config.toml
norm_place = "pre"
init_std_qkv = 0.0254
grad_clip = 1.0
Each number is 128 + 24 x the weight over its row's rms, rounded and kept within 0 to 255. Layers, rows and columns count from 0. Numbers have three digits each. The size before them is the row's rms in percent of the matrix's.

# layer 9 MLP gate, 384x192, rms 0.126, rows 214-383, columns 0-63
108:139093125133121138111099165097114124140153134145138158101156168154107150098133102128104113145146131147166134149120141106088174122146121107103144103142150097145127170156157147058083152171146118
081:122143182102150109116118087121134108137140157074206138116133102124100116077136151137106185145136097121157141117133150126101100085084124156164169143148116161080093121151155114109115121119114143
117:127119135136057121141121120101088141103133154089135171121125117165138137102134104152148141114118121133088108160102177082126110116097131114149155144100123115082140084132156111109169151116151136
094:137130097176134123099134109168088157134094153123116115113129100106129134147088187169147114130135112131148131132159114145111122115126119130137152107113123104072074164140143146114123126115149108
082:104105156088170158155142154112146094150138154133096161200135155122141080064140132129143164144115132152134143151122109151142073129122103124133114105111111144090091113170153182153156148137124123
107:087142107165113113117152119093099124154133163111117138156107151146137134177099120100132141135129080136136124136143092109138141131123170159141143104164151125120127136148116132152122112097122139
104:129119063173135156111131109143164136145122097108123127151142117148101140089134112133142090149117133155142153163172096143147114084111116126118148113140151159136145143095155182148110154165173103
098:131098115111163122143164109135104127190184095127117123143140154130135097099147164157146149137136095099115172122130133124124094110176124166109120143164078093159139119115111189138101142130154111
102:148123126160111112150110113138125105135126130128129145136055103146154100094131124135153139126117113127120106153131124161098114152128108125151122156108136098171137062143135124155117157109120126
111:122154135134144155126123154120135111126148149101104130113130138106115145150165117174158097158092154120099121115132163135162140148119166129149171116161123120172138139126136119127124109150126118
109:134148118113150112100176138138093086123129133129136117143166123113094120142146145140189142075136085138141148140168150205147128138143112163112180140090132136104111123161102134094125135173134118
092:172140174106079111181143163111111132155103112125112105122134121159139071180123137121154171146121129132123107106117118142124111155139107110134136104080149123121104121132100130127134079106114121
104:146100139136117123138144122110129117160104066103113114108122155130137106140133111137127120170145110111114120142153120102142122089133145100082103150124131121189092133133172130151108129160113145
109:144118115126128107070124134131142130160089129102129152101112141121080130144080119150120108116122093127056093132142134125189133108109088136191147135119125131113133169143130147109134152155164103
089:125139094122135111086134104097172114099111077119099168148112159165159100162112138133115130162148099131101115118135119073115117104137113125088099144103130157109142098113121158137132144168147151
116:133144137130085138080133146099107097133125135122149132152129105127139078142139115137094120144126095080136100110145095134150138101131156092123091158165125146138155100115102137101097149135109105
069:154126125078128102136109151094094188130120155115109129096101096144141169160102100082088095125117136129135114106092137093142108169103110171160100111092115136159098142077104130133136124092098164
115:127126131140144106130148171107110103132122167123107157152101110119082183167112142140110109121130113117111128133123166129104147104162088131089137185146175149147095121123158153089156120093117106
074:120136131146158176139136109111126147122109118189090151154125117141108110116171152150111147144107104126119164135140176100125103108127142124103131152116071128084123082122123166140118108111167149
109:118157140160114168075176164144091153140143128131127153129131115104115141118143125174128128080088153114142111153094170116122127136168119110167076158154151133111174082135144126149109138144131121
109:140118145133134125147165145139082113194115135168144152122129112153080092071103120164084117134132150168162153149144130116140157119150128123115145128118132081149091134171129131114134149165141131
104:124141090147091100149148142135141105160153100112130104116116125157171102087123101138098148089094145058144152133123164083143128098127138099136135112108141097166115100145121131147166132097129138
103:178129141122116177118119144111105106103112112145109104147079129123130131115149107111121162158096192131146111112145151154128101131136167171133143117131159105114133116144075161143088145123193180
107:106154133166133147083083170149143125102134120084102109144136110157122109169132118142096136145164149123128153134125106118160144148112111165167132180139119099113149120154122118127105175092163138
078:175109169129130103125159116117116124103112121110145146183112139103133122141123085138115147126129120116133100142145150177132098186128152153113118131100124132146120125090151136137090143124106117
086:110135107183149142118109106149109160119062152132128095172135143118123105130121147162101104122088119143152144092139103109182094116167129130144152100144126129123107099128131100141137117122129152
109:123124168156125125130158158100123097104138101071141140132147150154151115153117104149122095103082140098116135082167120143145169125108099129128130179142074094122088137119127145154159124124099160
102:121117092153122134136099135091069146148134144114119170124164092130099129096121091128174117127106143111146127140103176138132182169158126117092107150111120119152118103138128117105084177133127165
080:085155129101177118113101167124127146157110113131144122101102133142135112177115134126126126145177144116128124101147159139121096133163136107169095114139130110168106106092095152150135164144119122
094:081109150143156117115103130138108114172148151094166157159134083153137118110164086113111124092107099121143125124177159125118138098164125175161143146118139152150187080141146141145072141124115096
089:093096113115138081119144122136118122074119115094141152134135155152159138120107103137146150132134090118113138073137081123101195115161111110112122121147120113167096091100111109128127166075139128
105:106111124154128088127113154113174162093090116085114138114119153151121147124113142138109131176112099115076124118126134142167110154111109117139125082100177146139067104121162106161100128142089151
104:129140160089116149141147123145132162128117118128138165103118116108109136135084143127095148162138149109149138131144131153139146125154157140126131173140107158104132120127132127116095121192078119
105:158114090107162170137119118097128148126122144136092113105123185147115135145117128117129109141162141112112102182105109133118108159129137186156142150092146125143095085157114183090129100163116147
108:125094132108154127109093121156151174061094068103125114146128117132099085144114131102128147150159115078134150143100141148116123079106082094096125117135111077114119150117139108095102135123163114
103:093142133105142122130099141113117158137151113118123124167154108090140103116143117172117103178135107120122130117187106119137118140045115154159179158105139105097125131118145140146124159153139157
107:111171129110133133169150179116164160148160140105155088161127118112131169109160109110104117126125090148053175109148115121133114118118139114135155119081109094154117156133108144137134141095107146
088:139151111083125116109102120106079157126105132127130181171119108149083152156107102135130141130115146159139154103173156116118120141181131117148133129111160151135098105141105100172150121132148121
111:116145151135133146109156149193170098096125168133136135156084133075116129116147127132098095117076129091127154121115135146086101127121146103080120154108141125130121103104141103129172129152104124
108:131109109117130165128166092131155119154138140129110117089116127099111088141118073104164129121134156118142128138110104168150114145124059126147132098126165142166115146167119149151101129143135090
109:121097133104095110112141143119129104088077130157146099181136150114113201098150119119085122108103113164163170146154138091154139154159133123137153149096131140164079135127124104127123117133109145
108:125151110147165106148149115104137135151134127127109145116088109115127123119153097146101147110136144099151110125148127116140103101123148132130133175129142099131123113136133143097108143148123151
101:143123094131141142143107072102147125137103118090142159184127147114087129132162160139119114151125133160090147167162121101085141127102112134140109138120109128125116111137116130128169125174110091
102:102096114139123139113143148115127137134114116097145166131122129128114129151121130116144189110149110135129118094120120116164132153121151107142138112103125107171114140099096128159138129111147101
088:146181153171111137148118128163126132134152135161130156138108131129131133117136128140162100131122117144124172137134124142134164118156147129145153091125121127124073091121114121113090101110099099
103:111126133176099117118145096135133113100118123125141145136095127139157142115121121107104134080128125108124137121135138123146097164131126161132163147107142106086134100145168179135135150109102126
101:122135091135125139123128126127127163145113111108134153125105081152126104117149116138098106103136128134087085125141138156087150098114136097126087117092093097087116079159159110129113088163113144
101:100123105149131110083079148104111129125108148115122187134120127129094131113073138153135153128150114129150096191161119128145108162161091127128176131155136103132097150138101118132104095112164156
108:101128162141121162154130154180140165095098110083131118100114121143140092102120135116100167095096123134078156132121092129132116163098142131112126111097130089124124153106128084132133135130093128
089:112118148107138124119158110172128088096148153096134190140130183126096097135121139124129122153108127140130140131136190115152116151153094120102152099082085153116161170150138089133154174131100126
077:098099123137132082087101110108131157152100141086121117154130132115126078137132140114110078115119145110106090135088130107106134131138129139150086156117103144136118123123161116134129115141108095
105:060118118093122080104125160131106135148131113092101149145145123163123068148147130111121127123094117082133126105190113076188127119079101118114149090144136097133170104151117160125110101125137142
095:135109148108118110144128099128159112068120105114099111103113141096155112127146091088161139095133133143155125104150149132133110140143176135123157136110150168171108148129121099115139113161141119
103:078141102106136139102069127135129102156096117131117153096110106153143194113066119093143134160125132142146141140134110121145153105124111121171097132111143121153113149118108082134146113116151162
114:126133148086084123153109084118126110096108158118126172084088115126157094118114143124157147142165169103110128157158094070148132106174109143098124078135104153146121091097127120131117107077131148
106:118097151118109133116080119099145082092144135109116136119153083117151167120103105071156155127101055108133134123160145110092127082108149131116082094142124115146126135147094124139127099158145127
103:126140149146072148072126110143130125101146143101174128123126124160141169100116162110096199159138142181113143091121131108150095073114125143115143126132151094142158120121077112122114150145093158
095:112183118127140085127137093090115131125119125094093113140116170115113126116092110141117144114128126105125143176144126112138129137148118084142134086083106149143139178161136121094107128117096122
113:108125158157119136123136122153074118168163129127149109132110134108114117145107153110113108149120166130153131128181098157115140159113137148172151120150162093130137138120112149131151132138122111
097:115159149114146135136125075139092115104146153087132117145105121127141145095140083153151157139129123154123039124098130118151111148126107119125134130105168132118096133152082153149148130142134121
101:093177103126128161132137144118126142122155101113091180142145120123122093150131152135137147141106146121146139108123132150191148116096133093156119132132124113122123126119151151127115134175110114
075:107167130150105153111141113124118133097121176168120138174139125167125171156159093170135123101120112132151088107151096127177127147074085134079101143099134101173156113104151115114119148114126109
088:164069114075113116156126130133111128123162097115172139100159103130152099146164120127134165127112160110127135102081105107158107130145083102126140139121188141153140124108151107088102113143131139
104:115167140141099116167116114099146100107194120080082129113139146156137143128139168135137128175110119145094149160141159152117068151107086112122138121132101149135137097170166144140127147125138148
099:094128096120110114104118134141139098135113164141104080164142146129147164104169126111142158122108117111123149153124098117141141131168152126144144107146130140200112109137125101139138131144102150
082:120135121127142153122128111121132141124091118163101144103077152151139108158123102182087149139141071135127170135120180110120173125095135126143097132124093098114122190159134123118134079127113133
106:130106131106149137085121142114101135095115172123094202152106155124167150110128160116145124168129107139125104155114137126111124151111101105138182149151166145167133103114152087128092151163114109
093:104139121129068113128162119154122115154197129135056144165157115098164140133101116150131140101092139122125108065105108127122155113143109141129096103107129115162160129117107117108136134122130126
105:108115133131102122123104138126079111154098107168107144116163116134163143141128140134132168146164149089168118148159125136131147158092102167097142128137113140121139110154122150156115100131128159
090:137120121109145141150135094120152150108170129090106112119110182182112072127126142171121157128108102076122130109141125139126104128119133093185120138131120153120132131160154109101125159139148117
111:092148138103144135120109125110115115127143149139109136176167131170144148157119126113144135096123107161103111141124114142109117100095131125164135163137153099153148058148116119166156187146125121
101:142123108111136153136138107119159113093074163128112154106121118121126130134085152134142104103108128142089134167176156157136129160132147160156111117130125145118125100120149108098095131153112123
103:117118117090118116123156135101127090134106139138096153114159141100136126111092142110122120070106106126101171123112129092081160180132149116147105115122114132127121130167176144117110142136107112
090:097103134153159143159150154151166134135110094120095118153082088144121144104110164153137136150109147114161111123155127160177119111147135162127123159134119095140130081169078176140135122142099120
112:078099104145134139125096155156105128097132070101149139147142116127119118145102119135175185121124158178113160170108115093149128177093139167121144124134130100142103117119133132126174126090139064
111:154139119171068101104143124102158139113128151109124133101104124130151153157106119137133126122135130158154124120133171144093126103136149135152152144090158093138146159181145109132116101090149135
072:125179091151151152111086107102132142120115127136113132138083149172138121137130131148151151130164152143133101086177132091165149102072160082128086102113143125114144110157121176107122120110166123
096:141149166113114153112094123083127089109149117161132111116138177120135127140101114153169109143148122137106127170156132100143113114111073146117151101135100117144090117126135142137118171095149129
092:117126136109199102131148125147136137147097099114123106129102128147099107132124151154119125122132120123125169122136122106073111117120121125167131132142130090106075118140156145164133122073149084
110:183148105143130138118156160102130127128132114130139118077115112148159135144134142146145108118137130122103106183132120167109117100123112160160104134150097155131112150167106188111154124099146097
094:100149128166110114141113147134119103097108112127143145138142153137131118118156176135133110139143112120140138126145113101164084161138105116165104123130115077156114068122129140100119139084175158
080:135108114120110138110088147107147142155139101130123132122080129150113093126152150138108109099123172126126093130122122126118107103191171088144134117142128174147116101163105134167126183111104138
090:110131110149142099067144132122106132149137136088105130135171098142149157121092177161107105135139114134164123155146131135153131132140111137155107081105141078134142131128102129116121143104102144
085:106137093141149105082095091126147152159103170121095153125103146143106126123143107146161111142156147150127181076129096143117129136151154107130111136124152170087148166132158112139153165168126144
101:113095100108110152112096124124160105121145118133099100078133146102145117135144166114159090157137127164153144165166136111086128087108109125140121148130152111135137142146090113099095095109117143
105:097136146149115129118113133154073147091124148122169123081131132135117148131164102125130153123135153111124116083108141074142131138153139135149179087126144106110121124137122086118158150135157114
113:118138104101112162116126107122171115081177140111086121161117114101121088113144167169144143069101149123168139148162145162167093119148139129148144120135142130153092102146171148158163129111135108
108:137132093121109148091132140082148142129130153144134159098118113141138128116113068129158122115111126126133131132103106110115158154108148143084154128107105154142137095173173186122156147111098143
094:140090151142128108171055139137154129140140143081164124112110121150114152129136090131111133122163109125130121139118125128162132121184127156090109131126114110111107129106167134146151128103166140
103:143155135144143153104182112164088091146149114097129121105115115101116128156104082118150099107143139097153138177159170125140134096112112148104134176107112118147122118087132116143157143141095157
102:127098076081137154107134145153102164123096157122115126103121147158149110135096120123175081115149130118088151156128133178096148103129081137123162088149103137111117088137159152103106144167144110
110:121093128132156151122164127087105134157091145176101163128163076154143133133117128136176112083130121113124129118144115118139111152168114158096115149100113115121088113097131117102132132133154068
075:133144126124174176128150127103171169116161146121113115137128171150165162110130118105135132107147107106122096112156125111150098132128117125135121125142096154103145116112195099136133138093163149
109:116136160145104118133128075119169153133083152146128179139098144134134148135103119142130122124110119118128125156169103147124124112117088161137146102125142155102115143100183130115099140144166128
090:115137116121118125090149094154111089138140154134117093160133117153091113131120102115112122127112106110102128109161150127102096135120136115105163140167131137111141126132085140093114120089117120
107:126115131099106154157150163138146140100133083150107119124147138117132125136109110128139179135094173101120141130152129144148116109106133151147128145097114122116120132103126146139136111150138102
072:138106122159109114118147137127064153136136152093160118122119153113090131171107133147121119131096136107173126102085134134148153115149140142133138136097143139125172135113114108105158162140089159
097:167124090127138132136142150121103157131114116146099144140135098101129176128118158111116130159176149160141121124171091114131118146084138173151155128132162124114117109104144156160140144138120139
078:119155136158112108119129136160148168124143110137133127131123118134077112166136140135149112172153138119092164093143108130082129109133102142132142124165079128151143104132080119177103178138161088
103:112134156123158139127148121166136130106096111140129148152161082129106129107140105120128128146100081183115126168148086128152153109115145147135114109179152085171157159110169170105116120121137109
067:169103090132101117120099097155143130180092164130143160126123157124094157143164136131136122183147153097086141084098151142138086123135132160142146160118132096132192119117091119153118130104129087
069:214127131134119175089092138115124159100091115149144130057125132097146134184132160104148136105147119186119090134104082160127122084170136129120144158108124110115111152137110175138145157116117141
104:118138094114140125115111124146129156162092122130113094138061108148114123116113099114156155123110119123116056135104149084136124131140133135101140150095130087156101146161163116180111150102098141
110:157094080157088109165118140098153098155150135101097141134090138118101123125085136129131126118097113143117121151087139094131145117131123145108189088102115128086120180169114152144143169159152118
097:148158134109140147110089146146120125123143132114124113126158092115099110124144168149165104157121158166139103077144146133074183118164159129118116161133154168159140164172117171094152187147160131
104:134101107154167126108122141112124096116123131085103122124129121139094091142169147109134167098100151108106134140131119171123140147117140098147116134150120120144141142100147143146137123141091125
105:104162134121085167108120121150079134124080173098129140127128160140143118124118128138122119141131173141131103148106091151119098138137150130140112177098121151142097098126159133099148125124148076
104:097108154113132143080120065103160128125124165138152148164113110146131169105106108142158150122131143140135146116124123137162159117120137109137146118118123133171132120103181106148140131152116156
099:136116139101106129148145122147120162115161119103134126147138120133139083128116149084123134116132143121083168138098132126059142115102120134112169132155143125111071143109141110123136110081156121
089:132107145146106116118120137109135127101120162131097149096110115141108159135105137146117195122116117139089149094146119127095111100137122141157130096122079096114124114124135137149130117119108151
121:123140129147111124098116151178105123133140155066142148118124151121092125137130117142153166121098151139116109127140170138130149099141095125099110077128143134127117129150134100132177129144135089
112:114123115128096103132182123120117155085146135132150159116124110121131100143073162122149118094118146153149145160126106121055099169114127172112122107116122125147110135120112157076088144143151147
111:134126099132126122098126123131132118116147111122065136133108160150120100089082137099153143099171165075152169144170183071152124158096165122109143133159146155145151108101110127144116124126147115
074:090154125139120116128174129095102141150118179094102132161085147158143112178148085166099131136114169160161162092134123119122146162140154152139135092127117172101138078102109137114094101111128078
084:121115139122195154169107106126119115140133101103147105139096133118080113143175125109131108137145120122160108128109071148155172184123127135113155109098126113115114076142136123138124156166130150
082:153131166155128124158075175138149156132139161144170141120159138133098182126116104117126100126113079120175140096107138149148156116114124096117100106137180118086140153164118137140181141143117127
102:122114160174082118155149089107180135127116137130124130115136120169120144114098135126082073128087140144110122144095137127148099110128158144110086164113092118155140096130113149126095151092153124
110:148092153130141122164128087166098148136147122127127097113102132090128137147110139171159100146121125140104098130135156105136106116148131150127135128163135093131144149102111113115071133137132119
080:083143109133075159133130116163144139140155149123138153113127132179065117139165099152152119136106156153131127080143089115129166154175118112114115096138125111117143103137128090069096144070096129
072:146128144136166109145120118102133118128120124158098156117139095154112169130146104172117130129102157085112131065148161128141164122089100108185133123128154131098081111116110160171090162090071140
109:130118135081137130136195140112071162144140110102115128161130171149140153136112136158124124115125107085112143111150111151154154128134114164117118101109126139145140110133134124148134160109176114
110:122175093131123117129111127113087112140112102104110177133118106132146080144106132073129141082160127126136131105147165106150135145095131127104168144144097146098089145108185143124135114099103129
086:093152091134115111150117141136156123141158117113139167135121163123111145124146110143122078145118134104081150128151078130141168110105092107130115146139144140130130091167146107085126082113127134
098:085151149168134138115116154152098101185136132126086163131105117171115108127119114108119119149135082128137193148123142138067138106112132149141106119092135132164112145121060149151129140167121171
090:153098159174089078116135146157112101124114125114078153110125138095166137139115122115132171115143114165107142134105188137082117129104090107131122122141153126132090099138118148149162146141081172
087:137124136179084126169106097131149110153128140081109140105124165115153143115168117102096093143129153121104100178119078133119090149161159145097115116155126155157117127131134111143133133119150093
110:139113112154141178161114115098120171135127117144096097107099127109102137136119102177156146094135085138130135154143163159141144117144077131133150115142106114109150082120174111117169081130107121
098:127139176150116115159130106143122156081155156084155149118131128113126146102142134157121136143079135160124120138132126142160157103135173142118095154111071085102090120110101132153128137134069154
090:140104081109119142107143103091116110124129139100117143132124132118151123108154149163097140123092126107100140111168135114134132077149158128107115133067071153200142097153127157115141087148164132
106:122146107213128160144155150141134134133122131119133167121143119119120159129107143118090134150085142127122138114110150121119143142106131099140068114112119104133138100176126180150148178153083181
095:139112155127157147129143139130141104125129173081114129154136079138088113132136101128111165133098116114163121092174096169141139127123145119125153177138127114129148142119165150157137098134140112
108:146146142130100124136136146122099142151155066114134096099091137115109181105072141168149133105132131091140114159107148125128101135109136142114147125110152122136046087148114159118093154150166138
107:120101089117113117123154137120137113121093135147129113140110113120110120132159158140121122105118148122124074140117084135143113106071151130135112122111084090114152115138137121095123126127110174
113:114090154115109138173133081139146135128119162082132167127088134117085143157127161128128121100103116133124182134145089102112112115129104130125119142076144167102084138135152090160163124140149159
090:140161084121120156122135071121106144115171146126106113112124112141158114173089111141141119096137121103121117108108099138124146154118117127193134168094154141179092112149141130123147127117124143
118:112157149128145094143125105118100149117118136141131142105109141151148122097086100124116094128110138123116134175126117142131064120147130144135147164165106145150105153146126138090108115130110151
108:129147104132138129139124157117172139127103160094090114103140090166138108136131103115122156083111131170127158166153136129115119121087129118120141101163127153111101154134116109166129154129142083
107:135136154115151147137118107154148133174081136146142141162101114109108089136118098145114133125141080119145082102103116144138141149109155066153130159121137139109103089115105120100170171127128109
090:163093137162128105107120132136111162147135168110135156174152145130113106148131146148149151146131117136103120141153169123103117135153124109169129149083135139127133143127104159145130137092118132
113:103128151141140138162097109133122099122090147114094129119155122149121116147134118123110167127146118115106100182187093099157137117117106156148117124171127172104090133111149159167123102105158075
072:143155114084173107125124143128119118143114133142100068168128140146141106183173174170151103084119140135134124065119134168139111086139120096154126106101152109152106150127133113132110119058104097
086:129159105130149126124127121125129138097126141135139141145127156135143097073106113134120140134190132092134152102149124151184160146091120157124103130133140115118181108138103077119133142144133134
089:092104107095147116106113139090120155182172136108109126085119101138140141133114139125126134118110128107155131134142146167091163164159151173150096110092124141117152121127121137121127142157118144
070:184139130111139129090139074099125151149111148136132161123158182128134136121146117131151161077095126132128096132099137119141128133124126104138092129125113142104122130092108144114136122148078124
109:140097129116147153173136103105095088133119116145112121126104143101132139168128114146145130118128105137117134148139165110150157128151127099145121102135100114153111151119108145133156180095136143
081:144074105115095113106128117137126112110154107114129089105063125163129147145108124152132148151166119095126118094125086117134102112144135157119143105093200094089160091119098114144163126139154135
110:148130130129165173108113147110133094125091112106115139137084177113114152139152161119120122154128129191059134072116113131120135100148077112113075112118125157141133167131091161150141113174144135
088:128137096146114084090138090142162129164136159112119134132143113096131143110121149099100151111154090125096111113133106152157087141115128113095146117129162097151137107109125106104143116187157150
107:109150123133131121106135155169116134143145100100111180135115134134147098136152150132132157173159086182117085146156082129123105149142114141119131090106123128101114134102170130150176104127134151
071:137105124145129137104136141178092124154117103115104141178131119116137129154170168144110158141105123156124143126119120119126089098156173195094123118118093121131176121088127117181105127140124133
105:158172202130144146109124111102156118132130087108136092149133121130104136102125110112163180118130178137144102114168165136133127122159178132146104154130087121130156135115116155103132124115176077
109:129151135139115124162139188122140138173124178095145118152136143165132110127143126143150098108104060166127117170140104141147145129197139159143193094107096133131132168118118152134102144095117137
106:089088120134172164127128150131076139163121186106145165130152122143088117140105143106135140101109130098166121141115088133107131149105130181126123140162115163135150140135111120115119113133175161
103:128139137105141103115130149120151116092123137163124133176120115115140098158104127151131160100085151075129109107151148099121139143122140151117159169104096122154141112124171132135130157132145176
108:175136153143098131125121124129104113141081144107065119149118075149110118158106143110161134158113131157115103138119112133123073120159140118108086114117138149139099103162117094095123146103159145
108:108161122145103145177163139117108160109171141126138160057155092125121147137127104157102076125147108107138129081152133128122152103133133113175158131114124107138126135123109122150105131097118101
095:142127102128131137148128127111120147117164142115139111094145152140113116138186135122115141110159115095137151087183108091169114134136132121111154090097122129131130157159176146134146098133091143
072:130174096111078167122117147093154127139114142120118124149128163118098122167165125110160101112148145134116123141117150115122137139138138142124119116089119164165137091107112142150128110114132149
080:129134139119141134146159118152088133115131133105137184112144117097136149121129107151083127142119105109179106115137108116119138172110102133104144152215115093132135129130120148123118113131150172
114:117148131169155157127121119131125119136188107084182185139116133123139116142134139158129139118120139118202097146143106136157140135102116145132121132093140136181089139113115144137154127141137083
104:103144106144131173120149125130112146125115136133135106171069147134125131119158110118139138124129117124143129171139140109115107151099122130142138156106168099084113108091132125096128137138101090
104:108158137159136134143127142177109120128116081118115129116113118135103098097056121153092093135143142151145157146155164102111130089138118142127103148104184083113119099100147112171132167110147113
093:154116130104125124084140142082176113126121115144133174143151145088136139152155131148110092134088129158138142123139121170132137117137132091110136123114114115100109129141113108167083108129120138
111:087138137144185097121115170093101129127117114107105095161160095118133121106085149109128144140119095126140097157169121136128112097091154132206118123107153052091153137135127148150115135144117126
076:187107156106189115114061102114147148133127108147103096119081164158102111125115142100111123075094117121116148125124117114134122122165122127154168133079106120122100149155095109158168157117129102
103:148111113117127122099167087126123117122145161130153106158133164169128105147139101102157160094107152092156143101123130121114105133114122165170158103113086108144097120141160069105128144106122162
076:113147079139089130169115107116094144129107117131148155162079103116154128174149156145088088102130114132106130144144137128129109132123146142163095152136129163160156151147149147127135096160122132
114:146086117134182120142125124128132161127120149109097150104089115105129102176123166118154133111086137109123113123124135105083161107160120132104117129164145148126126123106121157114113112121111129
112:136128111097132115096108123130168148120163091107135166139120088105118136135114134123159117125133114122138093169122112135133134104117082103133116139117126154169135163136147148101138141081132122
080:106129123136150156096151111148123128153157170089112147147106093150162145147171143168118152146106077125101062164112169164155128117152100072150153135108109140100156108193107157134077108130159124